{"n_layer": 9, "d_model": 96, "n_head": 3, "n_kv_head": 3, "head_dim": 32, "d_mlp": 384, "vocab_size": 1043, "activation": "gelu", "norm": "layernorm", "norm_place": "pre", "norm_eps": 1e-05, "positions": "learned", "qk_norm": false, "attn_scale": 0.177, "bias": "all", "tie_embeddings": true, "parallel_block": false, "extras": ["capped logits"], "init": "normal", "init_std_qkv": 0.0529, "init_std_o": 0.0657, "init_std_up": 0.0758, "init_std_down": 0.0758, "optimizer": "soap_variant", "lr": 0.00499, "weight_decay": 0.0, "lr_head": 0.0148, "grad_clip": 2.0, "warmup_steps": 200, "schedule": "wsd", "decay_fraction": 1.0, "decay_shape": "pow", "final_lr_fraction": 0.1, "batch_tokens": [16384, 32768, 49152], "seq_len": 1024, "doc_mask": true, "train_tokens": 146900000, "steps": 4634, "dataset": "wikipedia_en"}
Each number is 128 + 32 x the weight over its row's rms, rounded and kept within 0 to 255. Layers, rows and columns count from 0. The size above them is the row's rms in percent of the matrix's.

# layer 3 MLP up, 384x96, rms 0.0759, rows 328-363, columns 0-95
size [109  90  95 111 113 110  97 120 108  88 110  92 111 100  99  77  97 106 109 109  97  90  92  95  96 125  92  92  92  82  95 100 110 106 100  89]
[[ 87 127  82 159 132 147 146 128  68  86 151 150  75 113 126 116 118 160 130 115 113 107 102 154 162 181 177 106 117 113 171 210 142 160 140 128 103 132 162 142  96 123 132 162 168 115 109 145 178 151 156 150 150 112 109  84 109  89 112 126 192 105  69 146 159 119  99 112 165  99 167 165 131  53 212 144  85 119  95  98 102 129  58 141 139 183 122 127 141 101 136 157 148 115 161 169]
 [170 132 152 113 110 159 111 101 117 122 144 156 151 213 164 162 116 144 138 113  94 125 102 137  70 152  82 171 132 177  90  65 128 102 111  74  94  63 114  94 143 143  72 108 180 129 143 193  77 121 154 130 124 134 172 110 110 117 110 154 122 142  77 127  90 177 166 116 162 155 119 163 133 170 123 156 112 142 128 139 172  95 156 153 173 205 133 115 104 147  94  82 138 138 106  76]
 [126 149 141 132 206 201  76 134 107 132 149 179 154  93 111  75 168 122 106  95 111 191  80 133 149 152 114 178 157 136  97  92 147 122 121 144 211 121 125 158 112 133 130 160 162 102  76 131 117 110 115 150 152 158 120 134 223 134 137  61  99 149 139 105 136 116 151 120 150 143 137 104 137 102 107 146 170  72 110 178 115 164 162 142 136 134 115 127  90 156 136 111 101 152  68  67]
 [125 125 135 120  97 149 170 121  97 135 150 137  88 149  46 132 124 206 183 155  79 158 129  99 119 118 145 121 115 103 135 140 154 159  80 165 111  81  97  55 135 167  77 151 142 150 125 173 145  90 130 133 142 138  80 115 123 147 147 126 108 137 117 125 127 162 116 184 180 175 101  92 151  81 158  99 170 153 109 147 126 139  91  85  58 151 156  52 186 149 129 104 132 125 116 180]
 [ 73 173 122 150 140 132 149  67  94 137 169 181 139 117 105 159 165 149 113 143 122 113 156  99 115 146  80 118 103 152 153 122 102  86 101 104 121 132 140  96  76 134 121 128 136 138 102  88 100 122  97 146 164 114 109 177  99 150 116  66 131 199  93 111  94 199 129  91 179 143  53  99 127 185 105 157  74 122 116 153 163 118 105 164 106 180  88  99 140 156 129  98 157  93 120  54]
 [132 101  84 111  88 171 106 164 160 144  68 114 103 113 124 115 136  52  96 108 112 164 147  72 141 157 123 109 188 175 124 131 197 118  67 177 145 116  97 133 194 186 152 180 165 144  92 146 113 126 126 111 114 153 124 160 100 146 132 137 149 125 120 122 111 159 106 150 135 185 184 167 139  97 138 108 123 104 131 132 134 125 108 166 127  99 110  80  48  75  89 135 104 182 127  85]
 [125 102 175 140 142  99 138 162  90 111 172 162 148  97  76 126 217  68 116  85 102 118 158 143 148  83 139  99  63  98 155 157 117 106 119 135 147 188 168 127 138 103  96 131 129 102  67 117 111 201 129 134 171 128 140 144 165 155  64  81 145 103 171 134 120 106 132 110 151 171 128 127  89 148  76  93 128 156 160 127 136 149 141 124 192  74 108 122 161 116 108  66 112 160 106 151]
 [137  97 155 125 151  94 118 158 216 126 185  85 145 186 166  60 162 148  80 144 104 140  83 110 123 151 136  67 112 111 184 122 120 174 153 113  69 102  73  93 179 132 137 134 125  73  98 106 155 118 116 171 120  82 139 143 155 147 112 166 131 102  72 138 124 109 143 112  80 128 165  89 114 111 134  66 150  87 159 109 133 107 140  95 124 155 188 154 138  99  97 131 133 169 123  95]
 [ 86 126  93 132 163 171 154  40 120 117 126 108 112 168 160  87 127 132 131  85 127 103 137 168  93 149  84 119  76 117 174 155  93 131 111 112 187 103  88 126 110 114  95 135 150  88  76  66 156 147 133 120 144  89 144 148 114 185 159 130 140 169  68 149 133 192 155  99 159  78 169 131 134 134 131 182 109  96  71 151 141 101 161 110 191 141 112  84 130  73 140 149 104 131 133  90]
 [119 112 127 155 137  84 158  86  79 133 129 139 127  93 151 106 154  98 181  80 107 191 162 111  84 125 104 136 145 163 123 129 116  95 144 104  79 115  89 137 109 152 140 145  88 126 147 142  87  20 131 122 123 191 144 155 148 171 119 141 142 113 120 105  97 130 105 111 114 170  32  48 137 152 128 195  96 159 198 117 165 125 154 163 136 158 147 136 131 111 144 155 171 136 135 123]
 [124 155 120 149  89 152 122 128  90 106  57 195  78  56 100  87 127 149 133 114  90 199 121 180 189  70 142 120 132 119 146 143  77 142  85 111  74 147 132  91 104 156 116  83 204 163 174 140 147 164 163 160 147 205 180 145 104 174 123 159 143 156 111 137  65 113 152 133 148 137 152 120 147 138 160 160 120 137 119 101 122 141 133 162 125 133 112 120 152 109 136 101 128 103 153 106]
 [123 171 166 162  68 134 146 150  81 135 118 106 102 120 115 187  68  54 109 127 145 133 168 129 149 108 142 108  88  70 178 144 144 110  90  95 119 133 108 137 144 114 112 115 103 113 172 166 133 158 140 191 144 107 144 153 159 148 153 105 148  72 156  41 162 163 149 128 150 182 107 100 149 128 107 127 119 105 162  78 105 120 116 106 125 126  86 147 146 144 107  87 115 220  86 179]
 [125 138 104 167 176 101 177  78 125 146  74 128 121 169 124 146  85  75 125 121 158 164 122 151 170 123  87 116 149 108 162 120 142 197 126  87 107 112  93 125 195 172 165  97  93 106 146  84 201 132 175 175 136 101  47 143  98 156  94  92  92  85  65 123 103 127 129 117 111 161 129 108 172  68 199 132 135 109 127 123 112 131 169 121 114 133 162 139 156 121 128 169 121 115 134 142]
 [128 140 130 162 112 111 145 103  68  80  66 129  91 140 143 108 133 135  97 149  72  93 157 135 141 190  99  75 156 104 189 211 147 121  89  83 135  90 120  55 108 143 177 133 144 130 102 129 149  97 118 114 154 166 102 164 100 103  84 126  49 127 132  81 142 148 162 103 119 173 144 106 137 102 157 107 106 135  96  98  94 102 128 145  94 133 167 149 133  93 148 189 188 134 145 161]
 [114 121 122 115 130 135 207 122 147 139 160  82 101  88 113 125 132  99 113  70 153  93 114 101  71 137 155 113 105 112 192 151  85 163 172 122 156 104  95 156 138 155 136 145  79 100 142  72 158 107 147 101 142 163 157 126 115 156 178 169 150 110 108 147 147 117  78 157 157 167 181 140 106 165 128  97 171 130 103 102 157 162 191 166 166 111 144  97  83  57  84 189 112 122  90 162]
 [ 92 130 137 156 161  93 183 173 106 161 113 124 100 157 110 120 157 149 189 124 108 137 129 123 174 124 185 145 148 156 175 140 137  91 131 154 131 128 135 108 158 111 150 179 144 143 215  87 118 160 141 113 111 153 175  71 135  82 122 135 104 151 155 139 196 129  86 155 136 172 121 140 153 103 148  25 188  99 112 112 106 153  58 169 139 112 126 130  98 109  91  99 136 187 133 125]
 [138 140 162 176 125 172 125 114 103 117 110 106  83 190 141 153 140 106  63 118 115 186 174 152 134 150 124 134 131 108 121 157 120 162  50  88 104 162 132 170 125 126 126 126 119 142  86 104  86 144  93 165 169 157 191 109  58 151 174  86 123  93 128  89 149 184 105 108 216 116 127 130  99 148 127 149 119  76 153  66  78 142 135 161 104 152 148 117  94  96 133 101 160 163 136 145]
 [129  96 145 145 164 120 148 128 173 107 106 155 160 127 169 121  81 185 107 171 152 162  50 151 146 142 107 159 126  99 125 181 137 168  69 139 176  83 148 131 152 119 105 138 148 107 130  94 142  68 183 159 137 113  88 147 130  45 138 105 157  97 113 122 149 204 135 107 141 148 149 153  31  68 142 106 177 132 137 144 150 161 170 128 141 156 122 156  87  95 136 140 129 147 151 116]
 [ 81 126 130 100 148 138 154 112 118 133 177  73 148 171 195 138 166 139 117  70  96 154  72 113 177 141 187 108  98 138  72  87  90 194 121 167 168  96 161 157 103 114 160 142 129 134 141 106 127 114 148 179 157  77 166 149  98 163 124 118 117  99  81 100 157 163 128 176 102 122 145 156  97 152  99  79 144 150 126 124 160 112  97  78 153  74 144  88 126 131 126 184 166 130  70 125]
 [157 144 138 139 139 117 168 112 102 136 138  93  62 116  41 135 105 120  93 140 130 121 121 145 184 114  86 136 121 117 138 152  85 116 172  75  76 105 146  90 174 121 119  87 135 135  87 165 126  91 167 143 114 200 100 127 130 102 104 163 175  64  72 155 167  96 150 143 137 140 187 112 130 105 172  55 140 103 190 158 166 105 137 146 130 123 159 115 126 113 113 165  94  92 108  74]
 [152 104 153 124 100 133 112 163  83 128 114 180 127 117 131  38 123 124  93 110 118 192 172  86 109  93 131 110 146 117 165 172 165 115 128 116 149  93 119 100  76 196 144 110 134 135 113 151 154 142  62 114 118 160  81 140 111  89 119 116 155 124 133  60 132 155  89 155 148 128 117 158 135 152 131 135 112 116  96 117 156 113 116 129 210 131  90  98  77 183  43 113  60 159 145 105]
 [107 147 166 136 158  95 118 105  90 111 113 151  93  86  77 144 135 152 197 167 101 137 183 118 176  91  80  76 109 142 128 141 141 135 149 138 152  94  67 162 104 160 109  94 135 120  26 150 127 142  87 100  60 122 138 158 113 129  99 161 164  89  87 107 110 182 137 113 148 139 116 139 147 134 167  98 148 102 112 111 136 117 104 119  56 202 110 136 178 139 125 135 112 166 122  76]
 [189 118  81 136  44 164 157 186  73  85 144 193 128  97 121 148 132  62 144  92 134 114 109 139 145 121 102 146 145 172 150 182 147 133 116 123 145 162 154  85  92 136 111 128 128 111 113 103 131 131 109 136 158 159 180 139 125 142  75  79 107  74 139 131 106 165 121 123 177 116 127 140 105 176 102 165 123 117 105 169  46 171  92 137 141  90  75 117 132 162 121 135 166 101  80  84]
 [120 181 161 151 131 136  94 138  92 101 150 220 140  82 110 141  86 130  83  64 121  87  89 121 150 124 122 138 157 140  94 146 178 179 144 156 136 167 112 114 141 162  83 188 114 186 103 113 109 141 197  88 116 111 134 143 149 143 132  91  52 133 143 130 128 166 111 135 131 104  67  97 110 169 102  94 123 144 104 123 138 149 114 213 185 111  89 133 117 107 105 153 168 147 153 126]
 [ 99 111 123 134 136  89 203 158 126 115  97 133 112  83 142 137  87 193 106 111 106 111  79 155 150  99 119  72 134 169 136 135 141 125 110 131  90 161 153 126 151 123 111 111 142 176 135 139 116  84 134 144  79 123 173  86 114 106  64 108 135  77 145 119  76 129  86 184 125 172 170 169 152 133 128  73 194  71  93  87  34 115 132 178 119 131 128 162  86 151 123  99 107 126 134 149]
 [165  84 168  88 111  80 173 104 134 141 115 129  80 118  82 130 151  67 139 144 100 143 119 147 157  99 103 119 117 148 132 197  91  63  91 155  89 109 148 128 113 102 125  99 179 114  94 115  80 105 108 130 142 146 157 125  90 103 127 179 143 168 127  93 179  86 118 103 193 136 144 142 135 139 168 122 152 149  93 137  98 132 108 149 141 116 120 235  76 152 121 143 164 119  97 207]
 [114 126 121 107  75 124 173 107 118  83 146 154 140  68 110 158 150  73 165 107  57 151  92  70 176 120 113 151 126  77 131 104 102 167 106 165  97 144 159 137  87  38 104 137 168  91  97 137 135 121 158 187 111 136 136 155 154 159  89 149 149 123 126 132 147  80  60 134 174 182 120 124 107 107  99 156 113 136  83 120 149 161 169 153  93 145  53 111 145 146 128 116 163 137 111  92]
 [165 100 125 148 126 101 131 140 113  54 146 142  12 128 152 131 174 182 145 139 167 124  87 133 148 155 153 151  77 108 159  95 115 171  97 104 121  78 115 111 166 141 116  98 146 154 104  93  91 130 137 177 182 143 112 130 160 166 152 123 152 102 133 114 166 119 148 165 183  96  99 100  82  97 130 142 106 137 134 157  82 136 141 129  80  76 166 116  92 148 124  89 130 159 111  40]
 [ 73 156 213 124 121 113 215 188 119  89 139 136 171 128 104 142 153 118  76 102 162 118 109 165 150  82 111 134 150 127 103 158 186 106 151 136 126 114  88 100 127 155 155 139  92 147  83 104 134 119 144 120 177 172 162 159 111 105 104 179 101 134 100 164 143 108  98 237 171 133  82  95 161 150 126  98 173 118 110  94 159 135 156 139  95 158 136 121  98 150 139 125 102 137 131  84]
 [126 130 190 136 149 108 140  88 113 121  54 127  93 144 142 161 139 155 119 157  89 126 116 139 181  34  97  82 114 142 137 106 103 117  90 140  86 148 140 183 164 142  74 115 135 107 198 113 108 129 141 165  77  66 137 123 100 127 117 130 170 173 125 121 165 133  79 172 177 172 147  98 137 116 199 141 148 166 115 147 175  76 137 114 134 175 153 120 104 104 133  98 150  73 125 112]
 [ 88  63 164 125 144 132 106 171 174 180  96  79 117 166 150 168 166 102  57 107 120  90 129 126 127 118 156 169 132  85 158  62 149 118 133 114  86  95 100 155 158 126 137 111  77 107 159 102 155 138 148 132 157 121 170 200 133  81 128 138 109 134 159 160 202  76  97 158 178 160 158 129 122 152 140 130 146 130 152 158 145 145  88 142 128 132 157 106 118  96 136 148 214 182 142 113]
 [133 136 145 165 133 135 177  73 166 158 127 178  94  95 119 151 139  43 160 104 113 105 125 151 169 146 209 152  75 127 119 131 128 130  95 117 117 118 150 100 137  95 132  90  81  96 131 119 114 205 151 196 151  86 141 106 105 125 130  94  72 137 121 160 132 100 141 166  84 114  59 159 126 118  84 185 133 120 116  90 159 170 125  97 152 108 127 118 114 165 124 100  83 163 114  63]
 [102 113 150 146  59  54 153  92 123 161 165 126 196 165 107 137 128 198 149  90  76 143 123 150 166 159 111 111 118 145 155  91 116 142 100 104 107  87 103 165  66 125  97 153 139  92 110 140 101 176 166 105 186 145  64 119 129 133 101 134 152 111 137 104 141 129 116  55  96 137 148 114  61  74 154  52 128 132 127 161 131 123 166 114 132 150  80 110 112 150  86 146 128  99 151 130]
 [174 121 135  93 150 155 144 106 190 116  86 159 118 121 105 187 176 102  87 111 139 211 106 136 147 139  88 174 100 143 108  47 106  99 163 148  97 128  97 109 105 162 129 113 163  77 157  94 125  97 104 137 151 119 150  90  87 118 149 168 118 104 120 166 167 102  95 144 160 132 161 161 112 110 131  93 125 171 100 150 148  92 151  84 184  64 131 156  70 114 113 170  95  83 107 162]
 [108 156 156 116 165 151 125 129 133 123 104 148  82  86  88 108 155 136 140  92 152 119 123 130 171 147  92 136  89 121 114 113 140 147  77  90 146  84  43 125 129 100 120 131 112 114 127 218 183 161 136 193  95 123 106 193  75 150 166  72 151 155 122  83 156  91 112 114 106  85 174 104 150 158 187 138 109  98 135 108  94 119 193 103  87 170 139 166 133 147 133 159 111 179 111 120]
 [167 133  80 107 122 118 161  80 155 131 169 101 177 168 167 130 126 148 116  82 125  99 135 105  76 102 129 109 175 101 114 111 154 164  86 186 161 150 131 158 104 103 104 162 126 106 130 135 107 154 144 165 161 136 210  99 112  65 155 158 161  66  82  78  62 157 138 195 109 111 136 117 108  82  74  99 129  81 189 118 127 168 145 111 145 113 156 107  93  99 104  98 116 131 134 142]]
# layer 3 MLP down (transposed), 384x96, rms 0.0758, rows 328-363, columns 0-95
size [113  99  93 112  92 109  89 104  89 103 120 102 106 108  99  83 109 112  96 102 101  99  90  90  89 117 107 100  92 101  87  90 107 106  94  99]
[[ 96  98  98 146 105 117 150 120 197  91 163 129 106 154 121 101 106 128 118 141 105 170 117 145 125 137 127 181  95 137 124 128 119 127 166 144 109  36  85 111 121 146  90  97 125 132 149 147 126  87 130  47 169 115 110 179 153 122 180 161 125  84 118 165 148 138 123 103 140 115 128 115 139   4 123 120 120  89 150  49 139 164  94  76  95 121 173 180  91 114 128 150 113 153 121 136]
 [115 117 146 195 166 108 153 158  98 108 135 131 136 141 106  58  76 114 112 186 162  89 172 171  90 127 145 152 117 115 144 210  74  96 131 118 133 146 160 159 100  97 121 102  94 133 172 154 124 125 127 134 120 146 111 141 107  77 101 183 162 110 137 106 104  85 113 125 133  93 176  89 104  85 143 133 141  95  71  92 134 150  95 110 178 131 158 123 214 163  97 131 151 167 194 105]
 [193 105 216 164 168  63 140 131 154 129 101 120 113 167 122 192  87  91 159 145  94 130 148 108 108 162 119 163  85 136 141 168 131 131 147  99  70 121  78 163 134 104 124 142 117  94 139 140 160 176 126 130 118  79 139 168  43 129 117 179 141 106 123 129 150 127 122 163 141 135 137 132 124 160 138 136  66 159  71 105 183 132 127 145 133 189 125 114 158  98 120 123 174  95 160 192]
 [ 99 111 157 144 100 161 107 104 171  95 180 145 130 138 110  81  96 144 160 127 122  85 179 102  58 134 120 134 166  93  91 116  87 199 143 134 154 148 110  52 104 151 111 158  91 123 130 181 134 136 146  90 137 156 101  78 113 168 140 136 128 141 166 112  93 134 111 140 150 165  90  82 148 120 149  97 161 165 114 204 148 113 154 153  93 135 200 114  80  81 118 154  51 121 138 134]
 [168 130 106 103 195 110 128 187 135  89  90 130 128 129 149 121 132 121 122 160  93 185 160 172 171 128 158 148 140 150 101  90 101 129 141 122 133 119  98  69 128 141 137  72 105  89  93 165 164 101 168  91  51 154  87 131 102 120 152 193 126  49  69  98 118 118 128 102 130 135 208 127 159  90 180 150 136 144 176 122 121  90 125 115 153 170 141 161 147 150  94 136 157 144 137 170]
 [153  77 110 164 141  79 195 119 126 147 130 156 111 115 139 146  90  72 113 123 116  92 156 142 114 158 175 147  65 149 107 150  74 128 188 128 113 208 150 161  66 123 145 114  23  98 180 152 171 132 120 125 140 133 150 154  94  97 118 129  75 123 157 114 178  88 100  77 105 142  96  93 107 154 143 185 165 141 106 172 148 141 119 110 161 102 132 110 116 118  99 122 102 129 112 149]
 [141 133  84 158  85 110 100  95 110 155  74 115 180 148 153 143 151 164 114 122 110 145 122 157 136 154 146 163 154 156  59  95  84 135 158 179  97 135  19 111  67 111 133 124 123 143  62 141 155 105 181 118 119  88  83 145 135 144 159 127  63  84 104 134 144 162 128 165 147  96 122 123 155 146 134 100 120  99 123 132 138 106 121  65 113  88 136  70 128  97 143 141 195  80  97 117]
 [181 137 149 128 101 160 141  80 106 143 142 174 110  76  89 166  94 158 177 159 186  86 178 183  92 169 144 146 153 190  74 198 144 104 152 135 138 202 166 132  93 128 163 141 147 122 150 163 110 167  99 156 157 141 174 180 115 105 157 113 123 158 152 129 190  88  94 161 138 151 110 169 109 182 137 192 137 140 132 177 154 131 129 140 114 132 132 119 124 167 139 115 123 139 133 141]
 [111 112 107  64 116 142 122 120 153 141  95 149 131 175 132 181 172 137 171 137 100 116 127 113 144 162 147 186 118 124 113  92 139 151  88 160  92 128 193 108 138 130  82 203 118 194  85 171 152  88 158 173 195 128 143 155  63 102 126 128 109 136 101 120 131  90  87 108 100 153 125 141 155 166 122 137 142 207 171 111 113  88  95  97 120 153  96 101  97 150 161 151 186 157 115 173]
 [128 141  88  80 138 143  97 141 192 195  95 141 167 136  91 100 123 142 162 135  93  88 134  88 129 143 137 159 128 134 126 168 120 103 106 117 183 195 174  81 157 152 147 168 138 113 123 146 159 110 184 157 191 113 153 129 176  83 118 183 149 151 151 125 202 185 113 117 133 150 105 187 137 129 142 134 146 157 125 146 147 124 155 112  69 172 103 131  75 112 114 143  52 129 171 139]
 [127 139 109 101 118 134  83  83 156  67 120 102 119 177  58 135  99 116 140 122 131  59  92 123 137 170 110 140 143  81  86  83 159 142 129  94 123 100  93 176 115 160  94 105 135 163 128  79 138 130 109 107 140  98 132  98 175 126  68  39 104 184 132  98 170 115 134 151  82 135 184 114 183 144 128 149 101 105 101 123 160 136 163  94 148 143 120 138 110 142 142 155  69 199  93 103]
 [118 139 117 142 148 111 168 170 144  93 156  81  78 179 235 116 112  90 125 136  85 100 143 121 157  66 115  56 106 120 188 100 157 142 117  95 187 125 167 108 123  82 169 161  84 144 128 121 108 120  94 131 114 180 189 140  87 141  97 125 163 179 137 175 120 111 120 108  94 107  88 109 132 118 171 109  92 136 176 137  85 119 176 106 113 119  94  95  93  99 129 117 108 109 125 138]
 [126 153 153 125  83 121 162  86 141 109 176  99 141 156 111 170 105 103 125  87 111 100  88 130 147 100 172 133 117 119 115 108 134 140 119 148 138 137 117  87 102  78 168 122 143  98 142 114 142 107 123 156  78 119 148 128  94 132 172 184 229 160 107 158  99 128 116 171 161 152 156  76 140 138 149 109  68 150 218  70  86 112 166 133 122 176 123  78 136  85 113 160 102 121  52  91]
 [ 85 183 140 140 121  51 129 102 136 142 116 174 139  88 159 150 123  65 132 141 146 133 148 175  80 113 114 125 175 154 170 143 152 138 179  98 140 129 139 150 160 129 214 122 134 181 152  88  77 119 158 110 101 148 231 153 135 106  88 131 130 127 144  88 144 150 182 124 103 148  92 129  94 165 139 103 125 135 127  76 174 101 152 123 128 130  82  58  97 119 121  90 166 110  97 126]
 [148 151 129  70 176 128  74 124  98 140  74  96 139 149 132 155 135 140 161 159 140 160 123 178 154 157 163 148 108 192  54 103 135 108 127  81 166 125 171 149 146 153 145 127 112  70 147 142 140 113 114 183 132 128 137 138 119 134 112 110 114 197 138  81 138 134 129 148 101 117 219 116 191  91 148 115  77  72  73 152 107 157 117  94 119 124 169 122 148 185 131 149  81 168 161 160]
 [118  92 104 118  70 100  60  74  98 175 122 107 160  92 126 173 131 175 158  92 164  95  70  89 128 122 106 146 135 127 133 121 124 128 127 134 107 179 199 134 196 147 134 151 108 154 156 160 113 154  75 146 149 119 190 106 198 159 138  96 152 199 146 130 128  80  86 107  96 136 107  87 120 141 113  84 141 203 140 111  75 101 119 155 137 145 160 146 118 131 135 147 106 162 138 153]
 [130  77 112 151  80 107  93 149 115 126 136 169 123  74 120 138 107 138 174 139  97 102 136 118 156 106 113 107  69 124 144 142 185  64 172 122 195  91 150 121  66 121 200 106 134 118 181 133 136 120 104 174 160  80  96 105 151 176 195 157 146 136  95 155 143  72 142 165 148 163 127 146 100 123 102 146 166 143 144 132  77  63 102  99 173  67 150  92 166 116 131 126 124 132 127 103]
 [ 92 129 120 136 118 161  74 130 124 145 158  74 120 142 105  85 156  97 162  86 101  66 189 122  90  97  93 103 101 172 159 121 178 191 178 152  77 114  78 148 119 154 135 128 141 167 101 128 116 142 101 107  55 118 205 110 179 143 150 132  85 136 142 163  78  92 170 195  81  91  95 131 174 143 110  90 119 116 156 134 106 151 127 129 110 111 126  84 161 131  87 119 139 114 118 128]
 [209 137 147 112 101 103 123 217 152  88 105 127  82 127 118 168 114 161 142 165 166 114 215  54 101 108 118 149 126 152 159 185 176  90 174  90 104 147 119 169 106 170 133  75 136 163 141 106 135 138 132 130 136 112 120 143 113 111 131 130 130 110 189 208  64 111 119  81 180 134 154  94 160  96 133 112 142 124 101 138 144 137 132 130 139 143 149 183 119 113 130 104 126 145 174 145]
 [126  87 165 162  67 116 119 156  89 132 151 169 191 138 172  68 156 131 120 126 102  98 111 162 157 176 137 157 133 142 136 179 146 125  83  92 153 107  85 147 124 153  71 189 148 125 147 137 173 126  73 138 174 147 168 133 107 141 134 121 114 226 192 148 104 131 150 117 153  95  76 129 111  98  92 154  97  73 113 120 133 127 138 105  94  93 125 135  85 152 126  72 144  81 139 162]
 [159  87  88 106 190 130 146 113 159 104 144  89 153 130 106 136 142 113 136  98  91  48 158 137 135 110 150 139 109 148  99  98 102 121 129 168  88 144 139 147 193 130 107  92 128 147 112  76 129 153 163  65 154 109 142 109 172 142 175  93 134 107 126 163 154 137 166  59 145 102 148 118  73 100  95 102 144 157 129 136 177  92 119 147  87 116 123  60  95  96 180 107 211 121  67 104]
 [142 156 103 171  81 128  89 120 100 160 128  95  97  96 124 114 100 151 114  95 147  95 123 118  91 128 144  66  94 173 171 145 128 108  70 103  92 156  76 132 158 180 120  71  81 183 109 135 139  78 138  97 155  97  50 126 131 147 203 163  88 139 118 111 104 137 139 110 136 146  78 138  90  81 165 132 151 188  94 105  85 145 125 147 119  80 208 132 133 104 142 121 144 142 126 158]
 [157 101 115 145 129  60 122 144 103 149 162 106  45 117 150 118  90 145 133 104 128  99 150 145 101 111 163 135 101 109  98 138 154 120 179 138 129 133 134 126 127  81 173 136 117 115  86 108 160 119 198 218 146  90 127 157 170  85 129 130 136 158 102 105 190 112 130 143 138  88 126  83 196  95 176 163 144 148  90 101 177  99 168  73 185 129 138  58 120 126 131  94  81 134 115 110]
 [172 169 154 148 110 169  82  69 174  98 101 128 133 123  99 142 138 161 148 105 163 105 155 129  97 123 133 108  56 117 113 181  46 101 136 119  80 208 145 102 120 114 183 112 147 136 118 113 127 146 124 144 110 192 141 149 122 115 100 167 109 127  88  96 188 129  83 185  92 107  96 115 112 152 147 103 184 144  66  72 150 156 110  82 119 130 166 130 143 106 152 147  86 110 133 163]
 [118 150  59  79 122 129 124 119  94 123 138  96  99 130 119 119 104  86 136  86 122 162 109 121 102  97 120 166 108 138 130  65 107  68  57 106 142 167 141 151 179 111 133 184 110 113 129 100  51  51 142 190 134 148  97 100 104  98 163 113 104 152  82 133 179  88 108 110 100 137 175 160 147 117 170  94 131 167 150 113  52 106 113 140 126 175  90 133 110 158  92 175 114 136 122 123]
 [114 123 133 139 179 169 132  90  83 150  96 168 117 155 143 181 124 111  94 164  72 126  86  87 133 158  93 110  86 159 208 117 131 134 155 132 122  75 152 140 152 203 147 128 149 136 143 116 162  60  83 151 169 157 115 148 164  95 134 173 200 132 146 131 101 100 144  90 164 116 146 195 117 158 128 150 104 130 124 140 207 194 105 118 118 162 106 138 121 137 134  97  95 133 172 114]
 [151  78 167 104  94 158 129 138  63 140  56 140 140 114  65  66 139 114  95  89 175 185 156 163 166 119 152 105 113 112 133 110 168 138 124 146 116 186 156 168 150 157 108 142 143 109  93 165  77 188 185 137 130 164 150 176 103  92 111 105 197 105 140 147 147 126 120  53 125 152 144 175 132 153 127 138 145 172 115 154 115 158 117 137  80 137 154 129 172 124 154 165  99  93 107 111]
 [103 147 105  88 161 137 160 109 155 156 154  86 136 107 172 124  62  36 120 105 124 107 137  83  85 163 122 109 149 149  84 110 152  60 168 160 110 156 169 180 115 107 148 171 137 158 120 141 156 177 119 125 135 122 138 155 120 177  56 110 152 122 103 143 122 146 143 128 118 186 172 135 190 167 163 140 158 159 131 116 109 147 152 120 150 203  79  90 171 105 149 145 141  86 106 161]
 [118 133 120  45 123 173 121 132 149  93 143 121  86 171 100 164  96 116  77 136 107 178 109 110 115 122 107 190  95 154 129  59 140 151 152 119 190 176 142 134 148 118 103  91 138 137 114  98  95 142 104 133 178 168 116 169 148 134 157 118  69 151  94 193 107 119  84  56 157 126  85  80 133 153 153 105 152 137 148  90  87 117 178 169 151 104 131  79 163 152 120 167 118 122 112  79]
 [141 135 138 158 118 181 140 132 126 138 205 128  69  65 143 158 108 115 166  73 143  99  99 183 126 116 156 137 128  92 143 117 191 116 128 187 125 135 143 101 134 123 120 125  66  91 137 148 136 114 119 200 150 121 175 158 128 106 140 130 181 109 189 144 162 146 119 148 113 112 129  99 128 144 121  94 167 179 155 112  98 123  67 130  68 143 127  50 162 125 146 121  95  39 123 150]
 [103  99 132 149 103 132 133  60 146 166 101  99 128  92 106 167 140 109 143  62  99 156  62 166 137  74 154 140  72 114  81 143  98 156  48 124 119 156 173  91 163 129  64 143 142  72 132 115  80 109 122 147 139 129 168 124 118  93 136 133 110 164 170 147 151 121 158  85 110 153  62 139 188 134 150 120 105 136 152  85  80 113 108 186 138 108 112 128 109 144 101 175  90 172 112 153]
 [138 108  98 167 144 111  92 199 158 147 114 120 124 140 149 120  98 100 142 162 117 176 121 151 107 125  79  46 187  79 117 169 177 140 114  94 125 100 112 120  96 127 129 139  72 142 143 171 191 114 107  83 149 138  82 157 136 160 110 120  93 116 147  87  80 134  89 118 204  97 141  96 182 152 104  45 103 152 130 146 161 129 146  75 143 119 128  84 121 116 145 162 130 132  88 174]
 [112 158 124 163 133  94 108  89 109 125 139 135 146 146 110 149 146  98  96 149 143 116 160  85  91 133 120 129 119 127  96 147 114 111 158 119  86  89 150  84  96 103 150  74 179 192 121  80 138 101  60 133  93  89 113 129 209 184 140 118  69 156 128 111 119 112  88 126 113 117  95 148 181 137  70 188 181 114 164 121 154  91 111  75 152 134 177 160 126 126 158  77 196 170 104 147]
 [128 121 130 137  87 131 161 105 155 130 131 158 152 128 135 155 146 149  93 137 149 126 193 106 102  92 149  69 187 101 140 104 175 201 105 138 104 208 178 132  95 145 130  97  87 165 123 133  82 209 168 133  91  88 119 115 147 154 129 118 101 132 142  81  82 162 169  81 123 142  98 125 153 146 138 173 108  97 126 109 125 164  75 166 110 160 169  77 177 154  97 120 171 100 142  89]
 [120 118 111 147 180 107 199 171 174 171 132 135 141 173 117 133 129  53 143  89 131 102 161 113 133 147 127 154 115 150 112 129 150 140 171 171 151 131 124 184  65 121 110  82 240 144 106 152 132 165 153 131 162 102  98 136 168 158  93 151  81  90 162 138 135 139 181 120  93 124 150 152 105 104 118  87 173  75 107 149 105 155 119 123 139 168 112 182 134 132 128 115 165  59 120 154]
 [ 97 128 168  93  91 101  96 154  97 121 145 164  62 133 159 156 147 106 128 153 142  99 117 158 201 153 147 145 116 117 157 172 147 142 130  74  54 109  79 100 144 128 166 121 149  84 115 120 157 117 142  73 131 132 135 111 183 203 128  14 157 170 138 154 183 151 104 107 119 104 126  94 129 170 145 131 105 137 106 193 127 122  80 143 101 148 119 108 149 139 106 142 140 152  78 129]]